config.toml
n_layer = 21
d_model = 128
n_head = 4
n_kv_head = 4
head_dim = 32
d_mlp = 512
vocab_size = 8192
activation = "gelu"
norm = "layernorm"
norm_place = "pre"
norm_eps = 1e-06
positions = "rope"
rope_base = 7580.0
rope_fraction = 0.25
qk_norm = false
attn_scale = 0.177
bias = "all"
tie_embeddings = false
parallel_block = true
init = "uniform"
init_std_qkv = 0.0532
init_std_o = 0.0532
init_std_up = 0.0532
init_std_down = 0.0266
optimizer = "soap_variant"
lr = 0.00385
lr_mult_o = 0.996
beta1 = 0.95
beta2 = 0.99
lr_head = 0.00954
grad_clip = 1.0
warmup_steps = 200
schedule = "wsd"
decay_fraction = 0.777
decay_shape = "linear"
final_lr_fraction = 0.05
batch_tokens = 65536
seq_len = 256
doc_mask = true
train_tokens = 339300000
steps = 5178
dataset = "wikipedia_en"
Each number is 500 + 40 x the weight over the matrix's rms, rounded and kept within 0 to 999. Layers, rows and columns count from 0. Numbers have three digits each.

# down: layer 11 MLP down (transposed), 512x128, rms 0.143, rows 287-339, columns 0-127
# up: layer 11 MLP up, 512x128, rms 0.148, rows 288-339, columns 0-127
down287:445543444518537524481460499535559469479524469491466481459474491489480520454507460497520441488488493500492510519517502470506537504527411513538484529496463564588462487500555524521458526540558515483571440498565422551512332436502532498495489491538488509509525491482501480487482529513449523561505458361547499490448475522490493506488501587556569545487458515522509453542560474535495504470482
up288:533530493516551502524447520516588517520429428501518518471466413501570515477470501577516516436439503533523535497443533496566511498485544535436531506537466495486493564465504540569451605513474501576500521476564412525497470539518441453540607467527464537464426518426515446493475431450490458475586482435452485544481475448445550509508473553553442579492551512486459463480480536524500504490561
down288:528538429480515451503479486585469565459476517518539473515458461536531496465431562511460503545511525559537415430471479433463512440530463427508431417530516476511449498497576495504482476559496551534490415477457452507530432485520489564540552472478456510521510521503501590535497530492528538371509489489490495500457428451502440536526529473467515453472458472489551570530558518497490545513460
up289:428511440483508501561464563480546435507513475458538562512534518516462522483556473549499460550515504475482542545482519493539512489511560515472469551520516450562535482517534442493480490496434572485505516501479458477577501485513473500447500466534522470471395525468459494491543505499496426482464506493550539453487430488427486537577428504535543512534529510537510554473459515496551465547458
down289:578455526479458461533581519490544473459463471510503447487495453516505546476443504522496509497485488405465453517469514511484455590490500473454451520557506513481562507530510471475462423509500500446463507583522504541498532470470461539524499542497533474547553509519468503480503537444522523448491523467499509532503516483535523497469498457496486518512400449452475440473513533554517521486469
up290:512485471501504421517525411523536496566522447453459451470469548453492484494543497539512442482465537444549530495466426491451535506484555572407478496544627488525454450509503473502471483559507479499484449460446502476552495498489521552498572465450472502509519552433507544447557481481546511539500455533540539489494444523479528520585533497473469529511455554546530502465482480480480518546600
down290:483471563490448494544453479477473583515466542494473426486480526498522516462491463501458455533420467511491506541521510533526537489434484512452549493502495563542527542558509494554517541599526534457461480521523521470576465539427508471504537521496550484569445457553540481489518530537497557495448481468517446520418548489451459498510462499537469526546501510497438512532506452500545478513466
up291:426486466520532473530472544563482469466477414412534506597543565447443418514514534486426476543534492458534487526518494482427509533511511506457482576502591515498527479538612547544465503499527429521533513547523568447556502446553492487576486435567476544495535542442429486464472475545506504493501498476496473459504570557505527537483495488460429543506540468526536485508455490493479413496501
down291:536471563428477481493495508502481515485574478496509517457476511450575527440373512517545531520515520529485560490496493493460564499489547568492515529449404471484524507502613518437497552480487409536440510517487544422541572458498525468470403484499465475456457544564476449528576464480468526481468506480501498542446505388444519524563452534493467445554550499519449540487447529504536540580476
up292:553455518491544451530474461459497465506531478504509486457499498480485470471488499468453517447524497506508476415465540543514548491502411502515570491496508506485535531428470567453551509456666533494495511530495480447467503464546565491465543486517432509408528507541565444505504467482486425522465582492531497532514546486535505538481493489543499413475530428486421507480422500537467506487485
down292:485520492488480576467525517506527577452435504481492531471545503522476570513491518476520491556460472456505547536574451512505414506515500522445496520509509538449447489551519435530442485469468523503433512454554571473549488558458445480543522527491527458547544489469428542477480565541446513445492431476490492492465497446528496464465487550481488530520468487499557510498546503493512501515543
up293:459456527556536495501596581620575560543523608419535517479475488445502524527397465532528554528446537479491519510526465473524528466494480511528480552475473434600460530514553488499514519437534548501465508542492482474515512538467443477507446449500499516530468455460503475482457494526521552473481551513442444551472594516468483403519488495503505479524555486418559559520539536511468456466428
down293:506446556487564522442504447526584473450529491514445466487425479496553595515514483457440446554469483446523489565463479478491552530503553434487567511480427471484481609466520531483482505451533485577468532547526468451522527587509486497499461530493483491581535535512438502544497518463516523414464511481552561510508477487538480487539454456479504496504478485479508526469450588557529546621489
up294:500501517541491454529524443499548479413493590508540457481464493442474470457467511468467549480526493554419457500499444515518489484489481537441493422480496454495499534579492524470542449573440493483517437504623472495443513520449564497402525500544391479561548499414466413502500547491446505523473447574517547406437470483531523481461412497542504410475575407533529560470460472559491458487545
down294:455500498516464582448521481519565542529515494437556507472479551528554512506513508471529496513504554494596562458523542473473485426481421522520529534459571542569470542533454417481456507494517522524546576495447534502499365493572486523506503508484560486476486502564502511533479464509500507462495523440498503533499520542489525449495618550471547541504393503468500477525474480516484476485484
up295:454514581457426544512508554560494498530480516501505577547500489490487454469544391518485502448530457523470508406478497482508453608455428459477569499533564524459460611525512486426508559503540491505485481507539557571495451479467502496535491471466481608482464515489554437448504492435480578480503548480590384498551538485517555480505507445488489511553474512489431521551501442438552565456572
down295:535423518447484483419490439496508485530495575475545458526589481434408509488574496502488527434508510537462587446473540495530495516533545520500496427522528464469496578495542456410489500471539571523514438421555534472521581522484502573410569506544585437534544553454465506571513506556358530506489499500491600487474491437427541524405418479517515469540501513503455552519475517564458512494523
up296:527531457576555477479548470494523519460464547560551482482443464448530554568461486470590476436539490570539513523530493528553556547466550538545514505499506492571591493474486515526505598544547435434462423519538498468419510466490541514552547503479463468506592531486554421521622475516551411511505520463510500490559491501530548458502528443482509413503509555508565586555491512441514425470538
down296:540488462462514464544495531461628512481474471489521305484475454599547549501499492402511546438563492459549528415504485543505475508433555496445498520476483465471624480440505447522498475490361450493621515517480480515513510536514550537479557506535560479406523517505434499503517544462446479525464365453471476591527502507544497430510529545546384432483593544485501462505463474418517493524476
up297:487533449445533487565520589532427509493456541564562499520461508422461523531503431521474539468557471442460526531518493393552538447449476499592386535488490462489553490475516555456510510459508527491534499422488472518501506505554440480478505441520449516529527493509488522466459527582473524528608475507473485518559394506452486484519459493531450466540499488517522552600535509527460561464503
down297:536503495478523407556405584457480484486539571466457484457509534486538524435519498453476492503539543531548506532507477486437483488489557552438528554514471484488505504417476535450495486469391508518454516566478481483496663467543476460473551424475439435533478543489555523479490533383470487430484489516543460539481485458424483501485492446525560469500509490500514513525540510435419534506525
up298:431516429466451496513462539524474494544536529489509455473527474551517475504495487488509447422499482470495542425422490460526494482483531461471488509527459456526525507473524448485535461469528597512541490523489502495537484550530454495569474442471520474487562560493542503529544548499520519556504484466445502491561551465456523492556470443517526448539490418495467473470446546486478506459533
down298:510470518532523544448465521468512480480537531512480471493491535525533530483486487518462529462437508408532540540531486420504507457491531527521489470534476491489455484491424478445469523507439427471513498488471482531464580518530562487525519543536455609491517508509459519543440512531525476452442524568507484514466495477495498503460513440534474628501505581513521509528465519496497527521528
up299:469450515486473472508466444483495541567501509508512532503540497496487513520540453511483436473441575535433516487455455506490499493524512551553511482596567545459537530518499541452566549549486472461562511470520561501443503477460548530403511477558553557535496503518586514474577494566508456600501491538499554530517510514481474519461465463500463504588549490521426481498512481470446493446507
down299:596535510513481489519485435439467443487542552565478454452490535440473533524496448506449582430460496454517469508528416501531550528472480486496501527473507446551456514574486467509549428513461531508472509493486455487482553417544521481505479510549470553469538512591507509496475496548487450524496590490515508435466490454584476477533535546525511474496540505554506549529523500491530541469500
up300:475539509509506509523483448495476537483515430450491482494528472478435473533526525419490504450476530495500522452502477522530546442605535530521541432524433537488492429519528441507509510539480498458574528524514497551487481522505481461498491576490511481548540495474423495481554546498543587535517495485493457499549526498539483519473544462480522503520512498481491538488514482534524512524542
down300:559461512462524472455478566459558441511480581579474484447504499498477480485505498538501464546488493526530522550511493458487514529451505453441468503474531510503493543484466520492476496485495486542447431474469489488540611473571534572509469463516446511468463529502563540489435450494531420459484514532475521438495480437507475462526438475498477545540493487487558483485467503389503499475443
up301:460450453496448550538499477545530469479459521441450556516561497499563568509508592505548517510510490522486632430523528497487548452509556516481515539543533527453478516506481511482509481548519498454522520455496522549516478465472524558493487478473442536562492495517438483440513491500477531451491400515469529507476443423399516597542464522431479509486527549447533597493526438461523548525473
down301:632467503477453508515509535537484558546478475452533549474499449425512535435517519481536495476468507530539518512563597470541539573500474486437499493493614439502465538531505488463530570459452473485484462488447507479513433516562467485525476554528597479510478536600525568484507555538508509477483446435488493467554470475485408505503497567466480462496478548528509477525494470521503525527485
up302:497583505508456474560484473565489490492518486455460482526485504486519481508554468422479512502542525455471528482497498503530476470554536486488505502478536436511517545492486430511558471531509481525450490494514539429512489483531494509519555489520484463473521459481568493523519513513498457469515488499471521538534516542544509496548464479478407482474543527520488501479516523558466538507457
down302:579463523475503507477506484458522522510543539542503502557488507495494525458478546498556514532492470525519484521462509551496494536529520506497470497468489511448462534444470545529443497514489522492504536522509472529469465487498566535522474512457552512474580502450469520472490489524498531579462465495504494471476556444455484465507557478553551566559478456434521500499466538467574471519485
up303:463422492466484480526495444462459458556495481404423541497535526475493512556541478514552488461552475492454534505528528499573543471460470502447503585514471530502485547507527505525523437538509497493416567498562538459511477430488518542532538533477498402468526493472482446445501568469457492483503491487541496451517428511498495501489539451528507573468431484534526530460537451516481506496495
down303:512533449515552505487477521515565497466471488553579463521447531544493491491456531504482518502473520510572496477519500549418474503574456508511533424456504475511476452403456492471519545444477500494513484467461500499552406541457512505512479469519500490527465462551523577540515468503528473483494477450500489571492584481499511503517492512472524449515546482510482453515486484493498491549537
up304:477589542502528442464517434509570544537522562510491497460507528466538567504524530487473536509488510488476496524501565512569515556478520593458540477545503546460494498496504481554499508489468576478446479492574531515506479482401517517450532460519455541494522448467493516520477481470526381429484492385483453482404474461478517474461604554461500419532501497493509532400524500552511408517575
down304:454520574515493534500530580492544413523488480490532465408511528486562509544423459532549485531531528571546573449501514523468426425514436474520535557440422473470548506498470540515458554510598524531554435507489475565496377524475399460374529539402579565560535505475469507503555489551489544485558533480400448536584520456423494407412461491454556490470478494601459456532420442473597553425552
up305:434416471469517526487496493538508521573485421540534535429511534512536507523462460492478561440487535518460523508498489393508475552529489498553554517486436490501458488525514551541504509375534506515487465485507465511509478546482461481438451546502469440516488490478513463495461545438428537499536522506575458514585533595531485558560514446491483525483521458504437481539510508507510524490532
down305:516573541485459507546476467432478548500545563520504467503479515512463518435453487532555503607435444551557552512536467490523494484472450537428536506478514516464469575515493464509547464501515598492493546520506504502475525435473553491472562526459538458520494462566480498510444463539479472469499448486479519497493513497485490462460524453498539489493441529477570494487505500519570523496525
up306:525451481530415403514468517485473486432468515493492496486560499523583445464575504485448540470551460558519502439496534433486503531525536520443541437457507476599577487517452423477502519502550508503502483513484489528484497457499537513440528473530457537465467520498479475526470511547500497554476514548431503419537537547512526515576560515573519496488516518491470487482516539468457484507568
down306:466543511467510531448473508496492495508558419526592533519430562459452555507447490504492466457510539482579441507470555456488501496421464447548523477485429482464449476567515553516477495543532465501543574485549457474488552526484504495505482479524497466524483541463509514469447462459523473492506504526502507576523468515455548495454482470437418549483477476465528460558471449534438511511455
up307:477485506497548497498476447469486541542389486453505484534481517547538459459530530472527528524542490491433471546462420493547549486528529519536482422475483514511513591463550526479488454418482460488521504434540528529537445445491483513520469511491551450519521461515548466465450524435552485516547479499512441456521469515506536467488412580471531487586469499521490467427527573561461543506530
down307:476506505515542523518480434432479400436516564520517573544544499462505520559448517479459492432510531531527454483424541477540435508429445505466464524517517503494525470508479508487530512522557450502504501494455515517512642542513417490449467475458472427537468545468538502517494467547444504487538468558456574514499521472484482468472461501472443485470489487460472580528446476501458473456526
up308:519472474484547419514545444511419428530496464626498519568518518470420556488466467525491402491535487451561511461456450504491480543477520509460515459569491501455448494513485522540403547514561541488475465565580486488484485514467484478510530470454526444556499508528435455461425466432500493527562507492519493462484444533481438459443480503483507437524460452487563537635483512497493452420562
down308:451516446497526482462499502499482522471469491475481485470504545498508531516452483540473513449513501519504464509542534533548508540595403505510508504474458523526466578503472473554487484518527539489492487494538483512492312458547471489482524509522520500541510544485422479521516543461445505537542451475444461464473455490482520514450538516530530471493498462477488488525497420506527466520498
up309:512541498509486455553517474488461494464445485518536450476474490429495511453496453517490512474452513473520481527534404422572593475497483556466518554566461494482543523501485553397534424546472563558568481517437511519508462493561459507415477450455481450442529526487546491484474478498543478476459432474475536504497448534498505488535506408475480525524554590513500486510494494523490480515509
down309:463499469469465519510490521469497471555541480472477432519527516554512480509481552467512474477515483484537459492498600528455434547529477472545498470469490500525540536587560459522491506460486449401493545514525480510476430479459478522509536529530538462526545452485476458499489488489500492505516533501504493490519510415471454501529520542544485490462470424473426482523512513560522527492499
up310:516477497450454541442507513512528540471456560468550575433515483484563540494481534483491448522503559525496523478519501570574545469475487486519538530465480574553509494506516536546550554567502510521454498492525551521537510500471471477496519489496511531536442495505632482486524506456450532502549440486521503458505478529548489504538446496591519475543517532560450495470475484508516491463566
down310:541516546492570454509464505499530499462531446503514541535493495502519414529520579532415491514517449576515478472511526467439485484536536468502546502520534504464489533490535494479389476462502489506508463515455473484464514460527445519492521506478493474480515546493461481563469468474488466458507533518562504486435473500480521464478518496527522475424437510470434520500529556480503510527458
up311:500502450533421520474531478541474519515451478528463500441480447545522507555526510528460539536509442444529488633465529518538539466535525513433504501467515463526511488505472432543458491550517514453527474484605449543498498544516446453477490456499497499467514505485551499426454514435521439532414482436455488477434531534487470498486540561524416496497493554561430485509472480545459486487539
down311:509502509490534432564498462464539508463504489491513473524531510508515515406536480498587493526508547572495481460540455467463502492466443599469528493528454536499485470534554511522508454500545462489505476532439546449586411475480501491533508546480503489513508502487454512490521504547507560569488462511520506538572511448477492449531473483470558533513504473482507490525515546411474464492494
up312:468480492506480539530496459539465536471495492526511548488531508521543534546515469572465453464555499538485545547501454518547587499498474445490446519482499503418451499537450501540506453496571441516511523439486529504458471510525477478496491456517530518568513546515489521495501483541460485514459520506524502440564498457460489510515502511446490539522517446542500490500508505501482558462587
down312:492448568510529478453516514447503510460431519441485549512506538452544461456517578459514507504479486508550495479476437518525446472591509549490464523506516556503524448447474482493459530504442496566472445537520535520556649449556484502507509501493526538441486485510520511546497596520540491545504437512530423527400485464539512528453437513520510459528494536519453524472468494525522468519467
up313:543536451470571441519541421405425566573544454581528553435595557476544498460543445482544507459498540465422448536495505462547516552502397479538464437475517420502460499540479467506428526472482481518452492538563440496467502441463395494461552454454492480489471551479497472591560501510462459487545546444496510562438515424467508414440477500463515432538542503480576553515469513539417549457525
down313:458496510530476483476501571501503485479483505479548448495471520531490520511469488512502484486492464514512509488528530527517489508524455514533530517509542525550516510472495517536477507536547498517503459540479548543509265547489527445456550450529529511495480495533483483516502503514478540556516462506485519450490456497455536529477505553526498536479543545546503526560507499526548469485580
up314:455547471426521518502426537501497508507473497397484511524542543470548536494481525544447548514526467515493506454428544486505544459445517476536554547544511546526486503492469413473565563494477513486454481439497475497586544520500484480555533475507407368487478551638432523530516487565458544450552523510477443553483482527442508598466509458487485439512562542486582541452523509499480488476518
down314:561487481423527526535533514454556528516495453487551414495452489472471472527577518512498488451444468478522381513548505584459533457523432494501539420454536484485502582471561483445496506566491492455490447530555546472507537461561501455540487559469476369526485487471494467543425474519555513501504503467476528588474508494471516471522474524436451442491496556512539486589467534462470563475463
up315:491482547578433518571455482511446481549468516529424559481513507457555494505431478521451509570556497498513556513476580478508539470492520523512507471534574517461500526491526456503452546538533499501485478541487514517564510497550484468487481496477510534531460521539453451526482542456523548576476522562565483501451502497460470509567497430533493519516512526491493425489526464434567484421530
down315:461439459503536472507537481571496427426496523469503513518531448505471440489552507508587548464535480467423444475418500549444501519535536489513431482551515496555459484553485520519535531519532501423531438472478554455560575501508453460530464566538521516509502454510557547504489509408538488505535462467456466496548460494588491543511525473457521513492546497501570449530528533544508483460481
up316:496434495488524498506525477562485490476492469527478493508531488477514516530554493477480546506573524528473551591525485531503434527440539472432466526468430471478511485544516457475522550529484492493501448439544483481498504457486416506506580458453451519449451528522455559556520521524526430549460500451499539498470423471526466492503526487490498479588534497492506519555496487504466452486499
down316:504457474457465518476588498534486483544475542516552521558487526536534472500495459511463530504508526539524575493434545512450511461514468477522516493527527516483549499491451505599517530532491505490556521515480473513462475470544514490566406502476492562475501513472533494439544480499521590436497564497460457511475500404472505520454483530557485484533502530501491452482437569534508433442485
up317:516527489476487481469589456504489420500424494480575526472426570516444519475518527521466490489484444506520485543478432535505529455460540501462530513510547486491540567558433477550526484506472486495527513462456521479476469487502540586507477450437484500520508536485499485463485478494547497415488439491458514478552493520532483436473466508540431506500455491539451426440446484580535488518550
down317:473400460518445491520425526432539575499557541554487376500574433489551474494469451465570474553509497462473499489517526500528467559518461470524485502453488478493436485444575493492478470490501493493478478520501496475471503508497512403478471481510502483522501444480452511526506520497448471508527533494562494533447472490490514535552524460497533507492485484463530578551560478464502473518450
up318:531484542546539514543522539464463521535453493526522540471543555478511471533528529474408506543483556535450481475453522467431514481564517514548559477487574457531483466529456441499515421559511474516479472521529516504490502431422491499419466512508467624455538446507516565562522570470566545527516547491508473542561482459501530484548451432545428459584486481461451422532470500488473502593467
down318:528560511459527493522468458554501501488510465447478518515488490494538532529553523517515466441453479481512503521469515514487512478454519459419483516473493477531475567494531430510496492434441553458475489520549526535594592467582494505458539549429555501579502490517554462468467509563492519489486413502510477597480589457501463536510567466399568512433497492515541577506572476469527519498497
up319:451537514476498502552500532518537465522522511440492544472504507440498539481446494502486500533469508532501485540471543417481509492464502519549504514495555532554511501535520549522477479585547445485535428534485491495516548452484456503476573435534390462518523472477445559490516545541523461538461487537457517498490554495450490473460473506528416515448507535524531586522539520489526481408542
down319:474486511479468533472530427540505457555556493546500487479467436539496492427475499496421536506503506466508495470516478481502464522504557489487549447468525472486477492536452454469461499480510560573590538483520549494527575476538523507508471508521523461510502559485456429603490483503571545515527436457546522484535528536518433522477478594582566517509520548520479498496504524418515489602489
up320:479563469479576521515472515541449482525517434494538507459514458476542544511537538469562522471493495553533511511437537426512552478490454547534512483519443483510391499535453438462494514508492479518476470495517479413556549444488455480580564506493531534457501449468532530529572472570496512537510434532463433480507508544465523507454492472470508509464434492547499494466473465532556446494477
down320:537442417400479481502560495532431542446474565483486532478516562499389468546531514502514495434510485561458498490471492511551427536544533467530469469511520561533454472457426486545544505387492457488498513522451457479476602459492444525478526511481492553506423463504522568415517514512541496508419487548506483484532514507477516499568486477506503599490560467501551488445501538541540526564423
up321:404548529585496465440516478556521459479586549509548512413488414504493476516541495462533568524496467549517526485493497482483490523533511515482494440487507504567543460532449466477527539495442523506457529426535535501563449528523539587459519468520532490518410523480542468498528445478511511531470528482512491513535499472479568415520500527474454498573450485549482484392516509549460512494638
down321:507491388558450521566516553479483453461568558521483425519507488478449432495550484539579453498543434489522525473538493476513520505503497536470514500492548554469519458566434466546506441512546447508541517482528593514411581583464504527489555535561517546502470482591512479513502462550470488502510555495467469438511469507463501570553538500519475524461459471584505475524523500448571446555439
up322:458437479483535552524519472544561527433473503462521496445516498480515524519514533464494519536492487485476480517502515508550531530489505527540470524526439463535444479524549476497504501531529478488577503520497548476514476482468522492466578495471494493510493498510491515508523477474513540478499547481436497497514538500493393509524571462477491506517521506538491606496510487486487470480510
down322:575484527470509458437492531481467475470519520576479580493482472521490484467480519510531472500490480491537461507502453447531486483536447504476507541496498495451482466457402565485452523471497503528511493481477440535500575490552480492535418488502477520475488539469528459486476413541482490482513505491548473516480426467490527516503508517520519494494495507475536466476446541461479535567454
up323:652483479483479518507532482474541493556500462630462512465546478448560492429547484504558521470458495430514493558425585577499483504450515508491557477552474485549486529529533443512455478559546553468446462488514504457558434509420550481497487370511624466578489519465538436447508512490539442520517453469490482516476521446466529466448481513510422453458418578540468457483533469466529527496570
down323:500540514470533491544526498538450499469509473507509461504475471573505527435515497502465497501530541540478529491554495509502470509512513531519527523465489543586519506499536542511489508591526497500445448513479529518522292514480589481496452542576551443528468549523450495508535470555493507551543476494481538477503464511462441505490463485553474537543529511504518528559525416554501514504566
up324:509449467489505577516431543516569463621531511514493540500468471541557547497529481469518486460453483446492561490462524457482483542522495559490464458492444483449512574610549487473502529463534416488473535528522475493470536526475484489496540506498532536442544487482401518465534604501498531550425547514457593494577508496566486488518521483514503496492519528571597461520461440500505535569526
down324:470513482453480505588496483560501525431462529517512479491580547493457548478445482492486542520518526550497452479461411494483468430487471549444565524562515490452480499510513532518538474515486477441546471451523480495531543474629483536481490475531516490533537502471488488422563499470561436401492543520506486475465570477503464468499493520474520522491499538488458514427477542526496432504487
up325:489573395449467578550483456503473471515471468535503587473490451456424547452587518469510452523534578566475502483542535460434461437508511576562550453542453502517474478400508451529532474484527501538540529541474488507530566553509459491524495449475495484510428496500556469500445540439517467443470491502578515480488498496518552548461500489513498484478561533492515498460502549541525481499489
down325:479504554471495486567476527533579543515452467524594565449397460457540437472484581431551496543562479506566489477422543591571468445484472496512493586465441494474447541518509529413481492498490536472498539459498435476510559500433473503605524540575487472550421500526488516472496510476528549537544467517533485528474529571460536608466560572413470515511466554545517430514457527433579533524497
up326:579505539392444567539563520495466508521499467552549512492473450555472500456520516479443501490476465438454426542518502518573533513499508482504508488496534414493511565522541470531530513471439467533482475451429447553431467517423496509499471480472477550483514420504526511534518474425536464484528515480601506488537492547559492529417538441507465467477515521565510479529531478453460542490506
down326:467492452563540446474459539510534509457492541446480470487471505507594480507512522532563493465546537540501585520455515489495501471533501504522529547469479570494453457511486507524505510491543478440483520525518542419501468467531520474499516486551461480500508540513466423531479545606476512522542482448478438479502552454479470465540412524500506528559458483468534461474476451478515484514506
up327:489485502547442542472478462543488462479447547491496480508498513530510492486555530482534441542546549496555565486551525564517473561470513541455602483559519449509588487469584500480577555478532538569440421507478532525549557514505498501449492490496509597568519480490472399492407416456530484513554476502564504512563509549540482494474501504468570444427446560481520491483545520486415485481486
down327:553571424525505547445566477549478519482529516463487537467395545540531527564488471510570479528534620434536416512550544473467479490581471537434462462476462473507529570487451477517466504575513531414516462517514615403488591485513476517453538494534434444469437556457497452430481494482425458551531471495488525526521535512491516501488424473471477453486477555555509555516459458475460421542449
up328:475489569474499445484544420546441498509523480491579502525482565481498427488497437480520540488450494490504498530472502474482604611513585515515470480481567470503522548494431477455500479505496469481497475459512534434504486452517457517481537470466440437517497527463520545524511493479545532516473523441431482477547491531483507561559512508515533556513520474510458486375432469489442578475497
down328:475515516485498544471429510514528562508503424499471414538486437523473602496512431544450511534526565467470480432516496540518440444414539472558507491478462499460511422503551544548506535538501483476483472574542499528501493553451518459478475566555557473449476430519456428505504554559446454544462491485582467536439478460548532508438519499485462457530448541479512446527470522521433486468547
up329:491496472510460549530462475539456476476491465538440489481540486462433540512545460575458555449485496465520475429504419521449594563448513469507556490459479448554505495460466515480545494508566429483500490453474465443466507548478521501516495502482485494441521549529518469457483549479503409458478513553518544471511498527555509504439520478537487521498504509469521519414443474556499536534425
down329:497530488489559481446558567413522488504491504445509460542478554520521488495435508452539435539465487548548476506489555495522456485525522450500526487453500527460504490522539443543417534488468492515473485487478504480474531416485416478487501549554480481556485430528435549609517445496442551453512467490516503555415472489442503476526426540470572468489521464534471485529469510518463464440531
up330:469446467517443472484479517553509453553429506491497549565513432491462457469605454514525441524519478528484488539525589630467506394499503487485539515526541510462489569547443558502480531544515498474480545431528524507517469446474503561507453451410538490483527437462452539515529461511483558551421533468454408512519535448467519479489501515478430470550495554391444511479529482498464519527481
down330:537510540594472560517539533461443529539456499412441529476441483421547504431400516548498502516532444475554577529559540548496506499517508554478447560504514444458546557557492489508516577582485523510558503515435458465506499460529478480423462481618571539441475568531430479535494456551448513466487512530473461596551502457460496504527507437468478504524487490545550472439463506517516435521521
up331:495479478464560474514456498510467492517473524500538525537483507461521499462514492477480512536486433444459437516458488485489564537541468503582542598532510456547594510478459457483459531522505440468496493509461470498447461479530504465496564552491428451499510437535523474430507496495426466524403531488487429509466525499462463487450497459455476459513505515469514502558530488520463503423541
down331:497521522528467467495532522452517502483511476531513535504484533487464515530519465488530472462528505504548519475518551502467479454536473471445487472442504544490458513502516524532539513437491479505486467465545512460538405465542510510473523450517572504466419500465455483572511458481468518507566477459523554513470468475449487520491487545559545552447488491499525474426357533490532495536481
up332:501471538493459524518438489490498491477503492562484542407503587478476447451485516471533538487381527480499427547504604481503590501486556519477527576404556601473540464576552474480506555550567529468471463569505427477511504498454524511522508505549430436523462477503560521506535483483434530492508519488551430538568497558481510464470498476528426436508564564552502502477452537421451452466512
down332:574558511485487453564491587558487443473469489480460557495489581461576523499545517521571490552478590540546445505488563415542419459475412586475504535486469573466454558539484446480467496553494447518490480528494576548473437517473497408451549473488488543525534459370474479483512458579479538481458482576448486519493525411443512500534507546548515506538500447526523514469545636397527480501461
up333:513545516511461496513546448502464502459454516529473553489469495536445520526491469468485510484417456469535524509448485541507584503493491467505418480492515512397471466609555539548586461490503470522563538508417519460501492488496498500578545481477496540538529463510483441455572555509524481576449511520457446535484462488463515480501469491566422570528513492503517482469543545441510505502551
down333:493423555502527446553500488497513568515554468483506490552565529432453514477594510502479494454552473507549530497557460480532415476537471500499529538479555475486478458444488440424448497468478515474411521520594480545489533525507498485486455505523593502527453505459573525536410465499460488434516418475533584510449497505489513512458545538482563463481501520496439543546490502571470562481526
up334:468502514524510517554394576538501448542508543513475517550504551494575513492472504485429488603565405497445531515480586510469462556498531483498570442504466499548489539542493506544526514474492489510455515436519481507488540465420519485499498495415502532495561536487440443498528449459408534471494472555423596485503489508562517498614551479492471472515596552513463522466463472476546500511470
down334:458475444496500439533507510513442450523458471486502427495510471502463492454488492537500488481515577546543533460455581515433503527471430636559623370434482441521531487482576533526530516497583433516468525501511487473572508480557495475541568513522461531491495457456451414613466556574502490489516494491390603480578489510484511524515516497445498468484529424560518527584456491487516482484507
up335:481468548482541503455441412525526455493499477554554483483519538493423584530417492537569524480516524424499485515477408481527496530478524478529485515554510572510552499563523528599524507547458538535452479468529553455552481497415446517551529549467532507506521563467539446401474512506519487482556527554498450443531479519478459474386512574520499526555504471511488529449478526460538477423503
down335:460518499517531475571511557454508506525519516489441523463461488531571479486558526467444497475477459503511474479523558528492521477498502506552440497511514381509503493497478434423534543450551456491533449557501454539463515497566533476491536548540431529487524462522433533511573489518494519477436504498477454534479547483522518512544479464477520477507608540457431516418519500490435511518499
up336:489541546498532542558559506497504514543500453539454535487554487481489491491569514509535452542556501470476539492501518492517493461483429443471531491507444507497466514583441414504495414500489480457538516538493506474532471487509505431494493477504548487566588520483513456545488483541520467499435538546520520515506443615424545522534511539532584537496561579516459472485506502462543453499512
down336:559465493512493510518476523507516496409506455465452429504525539501527483526474481492482480462467485535500464471486522440491512474524527489531467520490578509487570476451505548513439500501532480498489506478489489468486478506539500542503462569466550467443539502523508482419461441523475486523571489500419565445488540420493448458543534469548450509487493364576489544544451524487495498529434
up337:526521457504523468471466491520456480503465493526516528590526600471517579442465452511487536549487465492473481445506447534523481552432486542479537484553578491437461448493513458488562580590481470511539519431524496450506522473539463373475487490502443472459550492483481471499544574472558401486466555528493495470489450460507512451485457499509546447478447523455528579462538490478561515442480
down337:604460466507586481522557494469493562524488522393534440493486469526487426537548568480524430549505464478568476534508482495503497493474545486509495577517515503485498558500430486501463446471449482468458534552397506452509474457487525516484542542478491484517542399461498492544426479479516479518518427442564505487510478543542513524517453492527411507490501490489471497465489497467553497521513
up338:463539497512534439584555418541528458516485508578523538480487439465452505524487497440523492479508513465467545462540535563434519517534475495471444550475575430494500436538591470539537449493548486510558534586549445478521555481484514483548544487505465515505606515530573511473518432523486506473458548478499498417510478529434520459549452439535555519432479500505497497454470426489484480450475
down338:582577493507482536532446613476546557500566529509465459629552487398466499445473459461505415478557537528474451560539527477527434565503542470451516541520503523494544478494545527491522537493420540453569527506480542518494520498470486428530503459534477523498446512499471489491473501473518492505510623523514504467476552479460459504489469514469485510515561546450514504502495460538414544497489
up339:505503556462521539566448533472497497473502481451505507526485546493580489465545522467514609524455516574478475520480484543520508494510495513534472430465515525462447536560423489544478515466514443532507507492529550491464502455492502474485526499467577547481514498451514517494472514524512546538441517535454483479516553537562501445471516465394493466511541531471495465447502490524539486469539
down339:533501434487474485477484525459499449561522564521487523569467514498456527526532541559532378533463535493493431499472469510455506444547533481530497526487565410491431466484502483500498496524499478465498468469502496559452619514548490478565481496486458550424460472509481472442502510488548540471477505463509532494558540458452514537554509526515468466476531433517544441501513490455434558532473